Weights of a small GPT-style language model, trained from scratch on English Wikipedia.
Size: 4 heads of 32, MLP 320 SwiGLU, vocabulary 1024, 2.9M parameters.
Architecture: RMSNorm before each block, rotary positions, no biases in attention or MLP, untied embeddings.
Training: a variant of Muon for these matrices, 138M tokens.
Each number is 128 + 32 x the weight over its row's rms, rounded and kept within 0 to 255. Layers, rows and columns count from 0. The size above them is the row's rms in percent of the matrix's.

# layer 6 MLP gate, 320x128, rms 0.116, rows 55-72, columns 0-127
size [ 99  86 109 101  85  92  99  95 106 103  98  97 100  95 100 101 101  95]
[[ 99 117 147 127 132 167 114  75 165 102 146 124 119 129 195 139 147 164  94 111 159 119  90 111 142 183 105 103 129 119 110 118 182  87 105 156  94 104 122 111 177  96 164 128 188 109  93 100 112  81 137 133 163 138 152 109 107 130 128  70 128  89 150 120 149 125 137 141  78 152 135 104 173 115  82 157 202 173 149 108 208 136 129 158 114  74 123 143  73 146 117 138 106 124 112 178  79 170 191  72 114 120  81 203 177 114  65 156 130 139 111 162  96 156 118 131 111 137 131  99 131  81  84 125 151 148 100 202]
 [ 84 166 162 175 107 153 120 138 123 165 173 132 123 118 120  91 104 115 145 107 121 142 178 157 204 117 160 182 119 128 121 130 167 146 101 162 136 149  75 140  99  57 104 128 137 107  99  91 127 104 147  84 119 182 120  88 135 142  86 151  73 172 152  76 173 164 113  99 139  96 114 132 163 193 123 175 135 157 122 165 136 128 147  87 159 151 116 124  66  86 163 117 127 158 135 138 131 164 141  87 113  64 162 107 155  88 123 114 161  89 156  88 115 138  68 103 121 179  80  97  77 163 115 206 117 124  86 170]
 [ 90 117  87 165 166  88 127 115  68 164 113 154  70 120 102 155 143 125 110 170 139 114  68  90 146 169 139 147 174 118  57 119  86 137 146 114 182 102 143 115  57 166 161  93 136 143 110 161 134 135 123 106  64 142  94  99 131  98 146 150 166 114 132 169 137 129 136 169 138  94 122 123 142 119 179 104 124  76 150 147 144 174 109 168  93 166  70 100 169 157 144 141 107 169 108 131 119 160  99  90 162 104 103 135 134 138 137 204 106 162  99 154 153 117  97  59 143 114 123  21 178 111  81 139 142 158 119 139]
 [ 93 113  79 124 137 144 173 157 108  25 135 130 139  87 105 154  51  98 115  60 146  95 152  91 142  87 125  96 125 108 117 101 158  48 128 157 132 156 147 120 143 114  99  95 134  94 115 118 158 170 155 143 122 183  98 164 160 112 122 175 153 135 129 155 147 142 145 169 126 141 133 165 151 129 155 180 190 128 119 123  98 127 184 127  83 142 183 151  77 119 101 155  93 153 142 101 127  84 120 145 129  67  71 113 159 129 143 117 141 185 132 136  77 136 126  82 204 155  86 126 112 158  81 138 184 158 141 129]
 [ 88 137  39 127 160 105 142 157 178 150 133 110 126 122 144 108 158 132 134 169 148  87 163 159 139 210  74 159 122 152 138 138 155 128  92 144 116  90  84 105 102 169 185 143 171 112 129 119 192 151 132 137 127  66  68  97 127 207  86  84 178 140 129 135 144 124 156 170 154 109  95 123  88 142 150  97 126 124 120 158 110 129  95 138 138  80 126 159 121 153 126  96 106 163  90  80 164 108  96 132 130 104 187 160  71 133 124 169 126 170  98 158 177  87  92  99 153 142 145 106  97  97  75  73  99 100 152 155]
 [182  90 205 203 130 156 137 122 178 127 119 135  98 144 125 123 178 146  78 173 129 164 118 154  92 162 100  75  68 157 122 119 136 144 107 100  75 124 127 118 153 150 131  92 174 104 145 141  94 173  91  92 116 123 154 106  84 100 136  95 112 115 142 111 123 109 145 116 128 157 147 131 167  81 195 100 162 158  96  83 182  95 158  87 156 133 131  87 104 127  84 147 126 105 205 141 212 134 140 117 145 144 123 115  92  57 155 140 165 159 154 156 117 175 100 212 107 105 133 127 105 119 167  96 143 139 114 122]
 [120  73 100 123 113 109 163 173 116  99 158 133 122 124 120 148 100 194 168 108 100 192 170 161  98 141 203  89  61 104 103 151 131  44 124 184 142 122 171 161 186 130  97 122 137 134 130  84 140 118 122 156  81  81 135 109 108 127 100  82 132  99 138  74 121  90 210 104 140 111 143 100 138 174  95 167 113 150  69 108  72 106 123 119 166 146 155 107  82  86 162  92 149  85 162  67 113 137 145 115 143  87 141 124 131 124 127 151 148 172 127 123 105 122 116 153 112 101  86 108 159 118 196 116 113 139 168 155]
 [150 155 106 189 176 122  74  97  76  81  94  46 138 101 135 153 171 181 213 118 149 158 202 129  92 109 111  92 139 116 132 118 139 104 121 109 158 108 144 197  80 105 151 120 144  94 132 131 145 149  72 164 140 171 119 117 130 149 168 132 114 133 123 137 100 134 140  87 175 130 108 124 116 107 115 114  79 153 132 155 148 126 110 142  68 175 131 161  54  95 197  86 139 119 138 183 130  82 100 139 147  67  90  67 105 120 117 121 143 166 180 136 165 110 106 151 121 162 164 110 140 132  90 146 134 152 115 107]
 [132 146 167 110 125 148 121 134 146  60  92 112 117  88 110  90 104 125  82 140  68 112 145 134 157 153 115 136 103 163 134 116 173 165 160 134 124 128 146 174 133 116 178  91  55  84  75 157 182 166 113 137 163 147  81 120 146 142 146 103 151 102 136 117 118  93 128 175  76 142 150 113 121 139 134 114 134 163 139 117 102 106 187  89 103  75 106 102 117  74 171 176 166 127 128 108  82  98  96 149  47 106 154 118 164 153 150 107 193 128 152  74  44 151 165  86 156 131 155 135 145  78 133 114 145 181 194 141]
 [174 122 125 120 148  80 141 160 164 130  89 141  79 117 141 188 143 137 101 138 122 121 127  61 148 142 143  58 133 132 110 108 126 151 126 192 128 126 111 148  89 179 175  68  60 138  84 187  96 118  86 141 176 125 190 136 117  93  82 145 184 105 117  79 167 102 125 148 147  86 103 113  96 123 112 113  94 109 156 164  47  72 174 104 151 123  85 121 146 146 176 151 135 106 140 115 103 102 196 145 112 134 110 168 128 165 129 110  55 122 158 102  99 185 126 112 168 117 137 114 168 129 153 121 124 135 175 158]
 [209 137 147 148 102  89 121 130  83 153  60 103 133 130 157 161 145 179  81 129 164 172 141 154 110 189 143 100 125 158 190 102 132  96  90 149 170 105 113 124 152 149 130 163 175  78 137 173 124 133 177 149 107 161 105 119 154 106 120 127 123 119 148  89 161 169 121 143 126 146 124 175  91  77 159 143 126 115 150  70 139 172  63 181 122  99  95  76 147 110 118 122 145 196 112  92 129 191 147 150  58 154 144 114  86 158 201 170 116 135 145 109 128 107 110 134 119 197 138 110 125 177 158 155 121  95 116 154]
 [112 142  74  87 131 116 152 116 123  83 129  86 111 100  82  65 114 165 132 149 164 133  98 101  96 120 104 167 130 104  71 150 140  70 135 146 114 122  81 190 125 108 138  86 140 162 166 165 105 127 134 120 153 132 190 160  86 142 169  87 175 171  97 136 173 103 134  50 158 145  86 106 184 168 141 186 158 144  91 162 103 130 147 185 129 141 146 142 181  97 140  63 147 104 123 142  97 130 115 175 147 171 124 110  82 104 165 162 177 144 109  74 159 112 125 127 148 189 136 117 197 140 111  86 107 118 132 119]
 [168 118 113 112 142 118 109 127 137 177 103 134 102 160 179 147 129 119 144  82  90  86 140 169 225 170 157 155 125 172 140 125 169  93 187 128  93 156 123 128 137 107 147 147 163  92 120 156  84 130 100 140  99 122 161  58 110  56  91 155 143  71 143 137 102 164 143 128 126  99 178 113 130 136 162 183  51 167 110 115 137 143 123 152 157 122 153 118 122 107  83 124 138 116 109  93 144 110 153 165 103  67  98 120 115 134 146  62 118  89  79  66 103 128 136 159 117 103  76 121 123 163 209 124 175 178 148 109]
 [156 117 108  83  64 146  79 150 150 124 112 138  78 128  63 104 126 158 125 184 151  97 174 106  71 152  79 109 106 128 121 169 170 119 166 141 124 146 127 122 149  83 164 193 106 146 159 134 127 157 100 115 102 138 128 110 110 115 153 127 143 110 105 114 190 103 156 115 120 139 178  69  80 156 138 113  76 169  92 147 169 153 129 110  70 145 138 145 139 109 163  65 108 158 133 109 135 183 142 101 164 204 163 122 200 157  84  89 143  97 140 119 131 165 181 170  70 103 113 104 129  94 190 159 118 113  91 123]
 [140 109 113 116  95 139 169 172 176 106 123 122 124 104 143 156 144 116 151 118 180 129 117 120 100 193 182 110 117 123 120  93 128 186  84  86 141 234 140 131 170  70 102 116  85 105 132  88 124 146 126 100 185 123 100 101 143 147 165 137 138  74 213 119 162 107 142 150 170 147 135 137 120 149 152 112 184  75 105 147 111 136 152 168 118 110 163 125 165 116 151 114 130 158 114 119  94 148  82 119 132 120 114 224 148 120  59 123 156 142 130 137 109 111 145  88 150 126 135 192  79 114 130 137 134  58  64 169]
 [192  88 135 150 125 123  87 108 175  96  95 107 136 135 135 150  65  88 149 133 104  87 141 137 134 108 116 189 104 151 136 155 145 188  77  88 131  94 129 122 107 153 124 142 147  85 103 135 116 159 136 127 149 119 127  87 173 122  85 142 179 116 153 149 138 165 165 112 102  85 115  74 115 169 171 133 112 113 154 101 139  46 137 106 102  34 108 183 154  74 126 190 103 106  95 121 145 131  76 115  85 167  91 191 126 108 136 145 169 120 147  85 104 105 145 126 161 182 147 143 124 131  98 145  92 134 213 159]
 [121 116 135 137 110 126  94 168 150 159 171  92 112 166 112 176 105 104 139 110 126 167 180  79 151 128  76  91 146 168 101 141 143 107 153  55 123 123  87 139 155  72 158  82 126 159 141 143 146 206 196 154 131 105 169 117 109 155 137 115 173 111 182 141 151 155 155 124 107 116 174 126 147 150 122  84  79 116 139 139 102 112 178 113 138 160  76 102 136 103 144  77  66 152 111 165 154 103 137  45 148 168 136 184 129 133 168 123  95 159 130 122 132 151 139 143 109 146  98 180 168 152 159  23 119 145 154 114]
 [141 163 171 158 152 120 126 113 201 125 142 151 153 127 118 132 143 160 103 142 135  87 162 108 138 110 122 151  80 122 148 148  93 139 145 144 118 107  83 177 106 134 142 109 133 171 127 185 129 186 138 105 110  72 136 104  84 107 121 121 147 120 198  92 120 177 218 113 154 188  56 108 105 165 113  97 181  96 157 122 100 166 159 122 195 139 182 127 162  94 118 176 127 162 145 154 145 122  83 107 118 147 135 163 135  83 119 127 174 159  95 109 141 139  50 126  94 130 155 153 148  67 122 139 151  89 157 205]]
# layer 6 MLP up, 320x128, rms 0.117, rows 55-72, columns 0-127
size [ 92  86 106 104  86  90  99  98 105  98  99  98 101  95 103 103  99  98]
[[ 89 137 153 150 208  87 173  79  98 126 130 138 139 184  94 154 141 106 154  80 121 144 129 175 148 199 126  87  85 143 133  74 166 130 144 130 156  95 153 132  88 112 118  64 135 127 143 125 147 213 138 156 155 182 133 134 124 113 211 148 121 138  96 160 141 146 143  62 146  90 140 187 120 158 163 141  97 104 135 108  70 116 108 163 125 128 115 124  73 142  87 121 156 158 124 154 157 118 117 139 111 144  28  80 177 127 124 121 120 105 152 138 146 147 117 192 142 143 154  82 162 161 123 115 167 153 156 109]
 [ 77 140  92 193 159  92 109 115 156  74 121  48 130 117  80 114 135 161 120 174  99 160 114 189 138 142 106 105 121 183  91 145 133 167  81 140 146 141  89 102 140  87  97 113 142 135 110  86 111 167  88 103  89 173 133 170 171 117 112 148 123 140 127 126 144 160 168  87 119 108 141 143  72 128 112 183 121 141 108 146  99  80  81  77 135 106 137 175 115 180 125 161 119 160 133  75 154 124  80  68 120 157  94 110 131 106 154  85 123 114 104 113 128 136  94 134 131 197  34 149 161 106 162 154 105 147  73 159]
 [100 147 124 119  92  80 137 159 139 107 105 105 154 131 147 105 122 144 114 143 102 138 172 151 155 178 131 124 119 108 172 115 172  94  94 120 126 167 168 179 141 142 197 132  98 174 195 137  96 103 140 207 133 151 151 121 111 144  91  97 155 110 126 171  68 129 147 110 129 121 100 140 205 170  96 111 114  89  82 155 100  93 108 183 119  90 181 137 107 143 137 142 176  60 189 117 119  71 139  94 162  96 104  96 115 148 173  97 162 113 107 164 127  87 133 137 110  93 157 162  84 135 114  46 143 100 106  68]
 [ 81  99 146 114 173 114 135  79 104 115 104 175 110 194 133 109 127 164 160 114 156 157 147  84 113  86 130 140  91 122 141 118 116 112  80 121 127 171  93 186 159 148 149 160 142 163  60 137 107 183 161 110 100 148 167 110 112 120 110 101 184 102 130 178 156 135  95 111 176 139 112 127 114 115  60  75 116 117  83 162  97  63 167  85  91 166 123 150 141 112 164 139 153 102 164  98 137 126 124  86 102 150  95 163 102  65 110 180  89  92  99 127 116 149 131 223 107 151 145 114 145  80  84 119 153  80 147 161]
 [110  97  54 121 104 131 125 124 189 122 147 207 149 113  99 112 139 167  79 177 148 124  94 131 110 104  75 147 157  96  59  95 155 130 104 148 198 158 103 133  98 170 184 135 130  98 142 169 187 138 144 150  82  77 157 150 110 162  85 151 121 109 138 141 135 125 127 156 140 127  76 155 101  54 131 129 154 129  86 114 144 175 108 170 133 130  98 136 158 138 182 133 115 181 188 154 177 136  81  89 186  96 149 138 107 123 168 152 140 135  96 138 137 126 175 148 151 124 162  71 140  64  97 119 150 128 166 132]
 [182 137 183 184 108 153 132 141 190  86  89 156 116 154 118 143 193 162  75 197 155 148 146 169  51 129 110 102 137 176 124 145 128 131 137 107 101 171 105 155 119 163 121 109 139  98 140  68 107 150 160 130 186 143 178 143 139 137 166 112  98 136 103 145 172  97 135 156 136 133 128  99 152  56 162  56 152 157  84 113 156 107 174  94 139 141 120  88 109 154 112 109 114 144 157 143 137 186 106 139 108 137 132 144  76  84 155 103 156 164 136 119  90 144 122 125 140 127 109  74 141  78 197  88 130 100 130  56]
 [101 153 125 131  97 134  75  71  70 165  80 117 145 122 138 140 136  93  93 133 108  95 136 154 163 115 101 148 129 127 137 115 130 115 139 152 177  94 136 155  90 173 114  88  50  91  67 103 125 130  90 204 145 165 188 119 150 138 144 124 150 144  45 116 148 163 146 149 128 111 114 140 131  72 120 111 144  66 147 151  78 170 124 165  94 151 109 107 153  71 133 176 150 134  80  70 110 159 119 122 130 149  85 132 146 112 197  82 168  81 168 149 185 172 190 135 138 179 137 103 148  87 127 125 134 137 116 139]
 [ 87 111 107 132 116  86 128 139  75 135 103 145 130  86 153 120  96 126 136 112  83 114  92 136 161  99 161  68  94  62 145 142 127  82  98 125 169 178 119 179 151 169 135 138 138 162  88 134 105 147 122 100 171 244 164 115 126 143 102 146 159  85  84 137 112 150 121  79 133 155 151  79  89 153 137  96 141 127 172 161  87 153 129  99 216 135 126 104 131 107 156 119 107 140  89 122  83  80 116 132 155 126 100 133 186  71 132 127  60 117 119 149 123 168 163 160 173 122 195 178 134 110  93 138  98 148 131  94]
 [102  64 141 166  61  91 114 154 131 158  98 140 100 134 138 132 137 115  83 196  88 183 135 166 128  99 114 210 115  78 146  70 159 139 153 144 129 159 137 139 156  93 129 126  90 121 168  92 117 108 173 122 120 126 160 119 127  67  89 153  92  85 118 143 159 118 130 141  87 159 180 172 159 145 175 112  93 149 132 107 139 146 124 120  99 169  57 231 166 159 151 140  82 106 120  98 174 162  97 131 141 130 133  76 125 127 193 163 107  99 105 107 134  96 137 168  98 141 111 101  93  95 152 164 157 143 156 119]
 [156  93 139 144 145 151 160 148  98 122 142  98 195 105 148 132 155 121 142 113  37 124 152 165 128 106 177 151 153 137 178 159 167  86 148  99 123 160 156 151 162 153 147 198 103 134 155 135  67 120 132  86 156 169 137  93 153 116 105 220  52 134 190 131 190  71 105 127 106  83 178 160 172  98 124 159 153 120 156 105 137  98  81 103 144 119 120 111 161  94 119 154 146 142 114 152 161 169 119  86 123 109 103 125 130 149  85 138 164 113 140 167  81 129 158 138 171 136 156 199 105 165 103 149 114 163 108 149]
 [208 191 135 107 121 161 109  85 103 174  87 118 121 174  99 131  95 113 118  97 144 143 138 154 101 135 118 123 145  97 152 177 153 141 138 114 110 137 115 174 203  76 162  94 132 104 130  46 113 133 133 131 175 144  92 147 145 126 132 160 133 127 103  70 146  83 111 116  91 125 120 164 169 180 114 141 134 202  99  78 119 112  71 125 141 142  89 179 128 107 144  81  55 144 137  57 140 102 176 121 163 128 183 158 160 136 147 139  96 107 121  99 117 105 123 222 108 153 120 179 162 107 146 149 122 142 136 142]
 [102 102 111 156 131 133 156 150 123  74  94 121 189 118 117 128  92 128 122  99 138 174  49 125 112 143  96 130 158 151 110 163 155 117 143 183 109 144  86  96 148  93 145 110 115 113 183 118  75 123 161  84 156  84  69 142  76  95 101 121 164 129 156  81 122 115 151 110 158 151 121 207 138 186 145  55 162 119 140  90 153 160  66 143 107 147 134 126 127 120 109 129 156 179 129 131 141 144  75 103 129 157 162 171 137 135 113 134  91 187 132  61 141 124 121 120 127 108 222 149  90 179 160 169  79 146 152  90]
 [140 103  88  61 127 103  76  98  61  85 155 146 100 111  76  90 136 166 102 115 156 112 152 131 105  84 169 100 176 147 140 127  74  99 109 122 106 151 111 143 140  84 207 101 140  87 172 163 154 162 148 115 110  85  91 164 145 121 104 150 165 162 160  82 119  79 196  88 135  80 160 108 144  94 123 131 101 117 112 165  72 130 100 156 124 123 102 139  98 177 160 165 175 129 139 146  62 119 138 110 129 129 109 137 132 134 116 136  82 167 174 151 152 169 129 174 144 146 106 173  69 194 119 177 122  94 129 102]
 [112 134  99  69 110 163 160  91 170  86 160 113 106  97 118 139 118 145 120 159 162  85 134 164  34  91 156 132 147 114  83 142 164 140 142  44 133 151 106  86 102  47 121 137 133 118 114 106 162 170 110 119 130 123 111  80 133 171 140 122 129  70 117  30 158 103 134 109 175 124 161 132 117 107 108 130 148 196 150  76 112 132 140 102 130  87 174 115  86 186 143  77 117 166 119 137 136 160 175  50 155 149 131 146 162 138 166 155 111 158 164 120 164 125 161 134 106 133  80  92 112 113  95 101 135 130 155 141]
 [153 149 123 115 138 103 157 109 138 161  85 190 126 121 106 152 132 148 159 122 102 196 173 154 121  88 126  95  77 165 157 177 161  74 137 161  76 130 200 109 125  76 164 196 130  69 140 161  89 155 116 156 103 158 131 113 103 138 151 133 121 121  99 124 109 121 142  75 152 149 196 103  72 127 147 132 194 102 140 159 125 197 109 145 136 130  88 145 127  44 154 139 125 130 119  62 149 162 117 103 133 139 139 139 177  88 131 137 121 115 197  69 184 140 115 107 162 147 121 148  89 108 103 109 138 189 126 129]
 [141  99 155 110 165 110 150 126 115 152 130 123 170 156 131 147 171 178 152 136 133 142 177  85 149 139 174 184 110 158  71 119  91  99 145 145 163 175 127 112  83 104 116  95 161 116 166 134  86 146 151 144 158 102 163 119 143 139 111 130  65 164  62 162  75 116 144 145 121 158 164 106 120 132 148 144 104 104 167 111 150 106 108 163 167  91  83  69 122 156 149 109 111 178 123 179 130  84 202 165 133  65 169 151 155 182 142 111  84 135 129 114 160 124  71 176 159 194  93 140 168 113 154 171 128 116  68  76]
 [ 90 134 185  86 105 107 125 126  60 118 114 163 128 130 178  55 162 121 152  70 121 133 151 160 112 103 150 177 151 138 192 181 186 164  84 183 135  73 156 127 128 105 129 116  90 145  79 144 137  87  93  96 147  84 131 117 122 118 130 163  96 112 165 118 112 137 135 143 136 123  97 165 128 112 108 143 171 143  75 121 102 153 131 107 121 113 163 151 127 120  53 199 158 152 169 158  67 146 139  93  73  82 111 133 136 121 101 118 126  55 161 171 137  99  97  94 106 117 127 109 104  63 124 195 151 103 125 156]
 [116 104 121 103 107 128 142 135  93 131 136 133  88 164 107 128 102  46 187 131 128 112 128 132 124 148 163  74 108 126 141 140 167  92  85  79 167 188 132  85 196 122 139 147 142 141 126 126 174 115 144 141 133 148  69  86 122 140 180 167 162 172 119 182 102  97  51 102 104 116 149 164 130 144 126 115 102 138 124 163 150 101  94  94  50 125 109 145 147 148 147  78 174  90 101  93 169 116 133 149 183 118 161 154 139 140 111 169  89  86 150 130  66  98 142 110  95 150 140 119  90  79 137 162 121 151  79  33]]
# layer 6 MLP down (transposed), 320x128, rms 0.108, rows 55-72, columns 0-127
size [ 91  88 103 101  92  98  99  95 107 103  98 100  95  88 100 107 100  96]
[[150  63 161  92  97  97 132  93 104 167 168  97 105 148  25 104 157 127 132 174 129 105 147  87 138 161 159 129  98 129 190 174 147  99 145 133 104 141 163 129 163  91  67 136 150 110 160 201 131 166 114 187 129 106 157 105 123 133 170 150 160 159 173 122  95 155 109 134 140 114 116  87 136 155 153 129 139 151 143 142 129 169 112 165 160 143 100 115 129  86  47  83 146 160 134  95 153 131 127 105 131 159 175 102 147 116 149 120 149 128 106 134 179 128 164 161 142 165 188  86 104 210  63  93 111 108 156 161]
 [133 167 172  92 155 184 184 172 120 112 120 162 118 167 148 146 115 143 171 155 190 133 103  63 168 137 122 204 110  68 108 119 159 108 120 141 143  71 116 177  54 124 123 122 101 164 100 112 138 122  91  99 145 152 151 120  74 153 132 122  94  65 115  77 128 134 118 156 146 128 149 108 135 136 118 159 145 130  91 141 176 154 165 160 144  87 172 157 109 133 146 103 175 125 119 124  63 104 167 110 163 126 108 139 114 149  90 190 121  61 144 152 104 145 122  73 130  85 137 117 111 164 128 138 191 140 202  77]
 [113  73 180  85 134 141 132 184 134  74 131 187 137  96  95 118  91 103  52 128  56  99 153 147 160 116 127 152 126 208 119 117 113  98  99 105 108 152 125 146 106 126 108 134 139 157 118 143 147 117 106 145 164 110 108 117  94 171 136 199  70 129 131 133 110 111 178 110 155 105 166 196 124 224 136 107 142 122 100  97 129 125 116 106 114  77  10 130 144 130  99 117 115 139 121 100 102 124 153 190 153 116 113 169 155 115  93 127 119 119 158 123  88  79 126 121  82 156 139 108 137 112 137  75 112 152  88  97]
 [120 174 183 144 147  87 155 157 182 109 109 120 107  78 103 183 134  70 104 127 144 129 164  91 123 162 103 129 132 112 124 103 116 125 142 162 129  85 159 140  86 157 138  64 149  69 170 119 190 180  79  95 208  72 164 148 129  82 132 108 140 123 140  91 146 143 153 108 130  78 122 128 126 122  80 143 195 127 127 102 164 144 160 157 137 140 105  93 183  98 117 143 193 155  83 155 177 139 140 127  80 135 140 158 128  72  94 190 129 163 150 128 142 124  82  71 130 107 124 155 124 135 194 139 157 128 136 177]
 [123 124 160 177  92 203  99 122 131 159 106  62 124 149 180 120 136 118 165  93 128 166 145 107  67 113 126  79 119 159 109 132 129 105 132 123  95 134 122 204 130 144 125  96 127 153 131 123 109  95 146  67 174 125 114 135  96  75 173  66 150  73  54  91  85 160 122 174 178 111 140 123 162 185 131  89 141 146 138  66 149 125  99 193 109 111 104  83 100 171  90 122 106 118 133 175  99 161 137 133 110 139 143 115 150  61 116  95 154 126 105 171 146 108 110 176  95 126 182 123 160 186 118 106 137 172 125 144]
 [127 191 160 121 138 160 127 126 122  79 149 109 149 143 141  88 148 138 184 156 127  98 117 147 121 176 108 143 105 135  92 107  82 122 133  84  82 102 131  70 146 122 136 156 162 141 150 115  64 140  72 130 113 138 219  98  98 140 117 115 161 123 100 135  95 150 119 144 178 116 154  72 140 159 140 109 117 164  83 105  51 158 153  95  86 139 132 123 119 163 155  96 109 130 138 135 196 141 125  93 122 104 110 158 125 172  98 126 182  98 126 159 137 208  73 122 199 127 150 105 113  87 126 214 134  93 195 154]
 [ 79 180 132 164  72 165 159 108 145 132 166 175  48 126  65 161 103 108 163 156  83 138  85 116 133 121 141 161  89 165 164 177 117  84 107 118 166  61 139 189  72  79 129 104 171 155 153 147 145  81 103 110 134  49 150  84 133 120 133 131 130  85 126 142  96 161 135 108 111 137 118 132 154 134 191 189 119 137 118 134 180 171 109 130 140 173 111 104 139 135  91  77 120 186 110 124 122 120 173 164 131 160 140 156 148 113 114 137 193 117 127 180  89 127  64 129 129 159 113  96 121 165 101 111 105 126 140 109]
 [134  66 153 156 179 157  96  95 132 123 143  85 164 110  90 126  78 103 121 128 143 168 168 149 148  69 131 158 157 112 203 109 142 191 194 143 112  56 159 127 130 117 140 155 164 113 162 117 154 109 103 148 120  72 131 184 139 157 148 144 111 112 162  98 147 139 110  91 129 135 123  82  76 110 181  45 110 115 102 144 126 129 180 153 145  93  86 147 123 121 120 190 183  57 170 131  82  88 161 105 105 164 150 102 124 116  66 161 124 131 142  94 112 171 137  75 102 143 125 111  97 131 136 136 156 128 145 176]
 [176 184 101 134 115 136  82 135  91 102 118 110 175 142 170 113  79 136 167 139 145 137 203 159 100 110 137 105  98 197 128 141 144 191 153  75 122  64 119 124 114  90 141  91 151 197 150 105 135 129 132 151 123 116 101 100 181 158 168 147 111 155  90 164 126 156  71 121 123 120 122 118  76 134 155 208 183 167 178 102 128 108 166 127 143 114 113  85 147  70 102 144  93 173 139  98 142 165 170 117 150 136  77 118 161 149 110 119  99 144  90 161 123 177 131 175 157 173 119 138 136 152 170 149 171 180 140 162]
 [ 89 136 144  70  76 135  94 122 108 170 117 105  85  88 145  97  86 131 132  85 150 125 112 110  50 214  91 199 201 132 134 169 105 118 125  91  62 101 128  83 116 130  82 126 160 119 129 169 132 137 197  92  90 182 137 112  87 102  81 145  73 132 107  65 108 137 139 100 148 174 159 125 107 132  90 130 142 143 111 135 121  86  94 124 121 102 167 145 103 170 164 129 138 204 129 123 161 114 119 102 101 110 162 155 145 101 154 175 160  88 127 114 146 112 109 129 134 139 132 102  98 137 137 133  49 168 114 145]
 [122 123 119 110 103  93  89 164  83 130 142 130 135 173 102  85 124 151 155 124  93 164 163 118 170 126 154 157 132  97  89 110 122 187 185 110 140 153  98  97 130  99 113 113  54 157 146 117 138 144  47 119  57 210 139 158 113 102 123 152 158 142 131 120 141 158 116  85 131 133  81 106 130 137 155 125 125 135 117  81  89 118  86  96 133 135 135 163 103 145 152 118 160  94 136 107 110  84 138 185 121 139 212 119 152 148 155 120 146 125 135 138 101 217 195 171 100  53 123 192 114 113  88  56 114 157 120 127]
 [193  67 161 139 146 164 107 112 103 147 114 158 132 114 101 100 108 188 178 132 125 122 119  87 158 183 143  91 116 131 178 106 111 137  96 134 148 133  76  79  99 100 186 185 107 163 161  93 148 177 135 131 145 136  90  75 150 123  71  76 168  62 100 173  79  97 128 179 101 168 153 114  73  59 151 107 131 129 159  80 146 127 119 109  91 140 125 134 144  71 106 138 106 139 168  92 160 119 148 159 112 119 103 133 141  76 138 140 174 138 172 103 158 155 160 111 106  96 178 101 106 136 180 158 123 122  87 101]
 [183 123  89 124 137 202 150 181  89 150 103 148 126 181 151 123 130  92 128 106 147 174 166 121 113 125  80 106  99 130 141 216 172 147 148 109 173 106 137  63 162  74 114 132 115 157  90 139 142  79 148 151  93 104 131  84 103 147 156 146 119  84 161 153 181 145 153 149 111 128 165 118 130 188 100 108 122 152  81 155 174  75 136  95 116 103 110 105 172 111 120 124  71  91 177 178 173  74 155 128 170 174 119 108 138 185 134 153 156  88  99 173 128 111 175 148 197 139 140 101 139 102 126 104 135 120 157 127]
 [120 101 136 111 126 162 114 174  96 119 115 155 192 139 173 126 131  96 119 147  35 111  91 137 133  86 184 153 177 131  44  92 133 157  87 132  96 115 152 115 122  99 101 114 141 102 170 132 109 130 141 113 170  63 102 201 106 108 123 169 131 150  66 173  80  88 117 158  95 117 160 119  91  74 136 150 141  88 148 148  94 137 128 176 136 141 170 127 114 186 185 105 132 147 162 152 110 168 110 115 105 109 143  82 128 169 127 145 103  73 150  84 124  97 114 134 134 154 167 170 118 151  75 180 179 145 169 112]
 [135 136 125  74 112  27 128 137 162 127 118 127 201 109 125 151 118 123 110 144 155 145 140 131  68  96 168 131 118 148 156  94  99 141 173 157 143 122 126 195 167 161 228  95  87  62 137 124 134 105 121  96 123 149 144 206 166 136 114  91 134 132  91 116  88 138 178 121 148  95 124 164 166 104 145 118 136 100  91 102 128 148  93 140 129 216 112 151 122 105 131 108 118 111 122  75 123 191  79  99  63 127 118 157 161 107 140 130  76 148  89 131 166 150 108 125  82 159 150 104 111 130 120 125 132 135 200 117]
 [119 182 117 130 103 157 114  99 122 153 161 114 177 142 118 151 199 116 115  69 174 167 132 186 187  98 116 134 150 177 101 109 154  91 153 157 139 112 112 115 125 152 134  97 120 112 128 174 151 172 129 167  89 124 148 148  91 168 175  98 135 129 104 140 176  56 120 139 195  94  99 139 132  88  70 143 128 146 190 161  66 187 152 116 112 131  83  89 111 103 142 122 144 101 122 159 122 122 198 153 124 132 111 130 128 104 119 151 104  81  85 115 110 133 194 137 118 162 156  79  72 156 160  54 136 154 120 181]
 [ 79 140 104  98 117 164 101 141 110 115 129 109 144 122 192 163 100 146 153 136  57 136 155 137 117 102 164  93 150 131  96 104 175 111 108  91 135  92 104 112 162 109 139 116 112  92 126 135 152 134 177  66 154 123 156 146 180 201 128  64 146 141  93 170 139  96 157  99 155 121 117 177 157 154 106 187 134 126 177 163 155 180 136 127 117  99 164 173 106 146 143 244  85 110 123 130 199 196  83 114 126 126 146 156 158 133 136 145 109 141 140 141 119 116 161  98 131 133 182 153 132 117 180 194  99 109 117 172]
 [151  96 147 110  89 102 126  93 134 118 191 140  55 123 140 156 134 157  95 155 138 109 168  77 145 194  82 105 143 130 131 154 164 128 139 162 160 155 102 112 147 108 141  90 130 124 102 132 138 145 122 118 195 163 119 112 164  82 198 101 132 142 107 124 117 109 100 139 142 136  93 116 124 118  96  66 102 140 119 172 182  73 126  65 144 145 170 129 180  95 114  70  94 132 152 148 162 160  83 128 146 147  94 200 137 101 148 179 111 105  72 113 123 151 101  96 179 167 164  80  54 187 106 111 170 105 109 152]]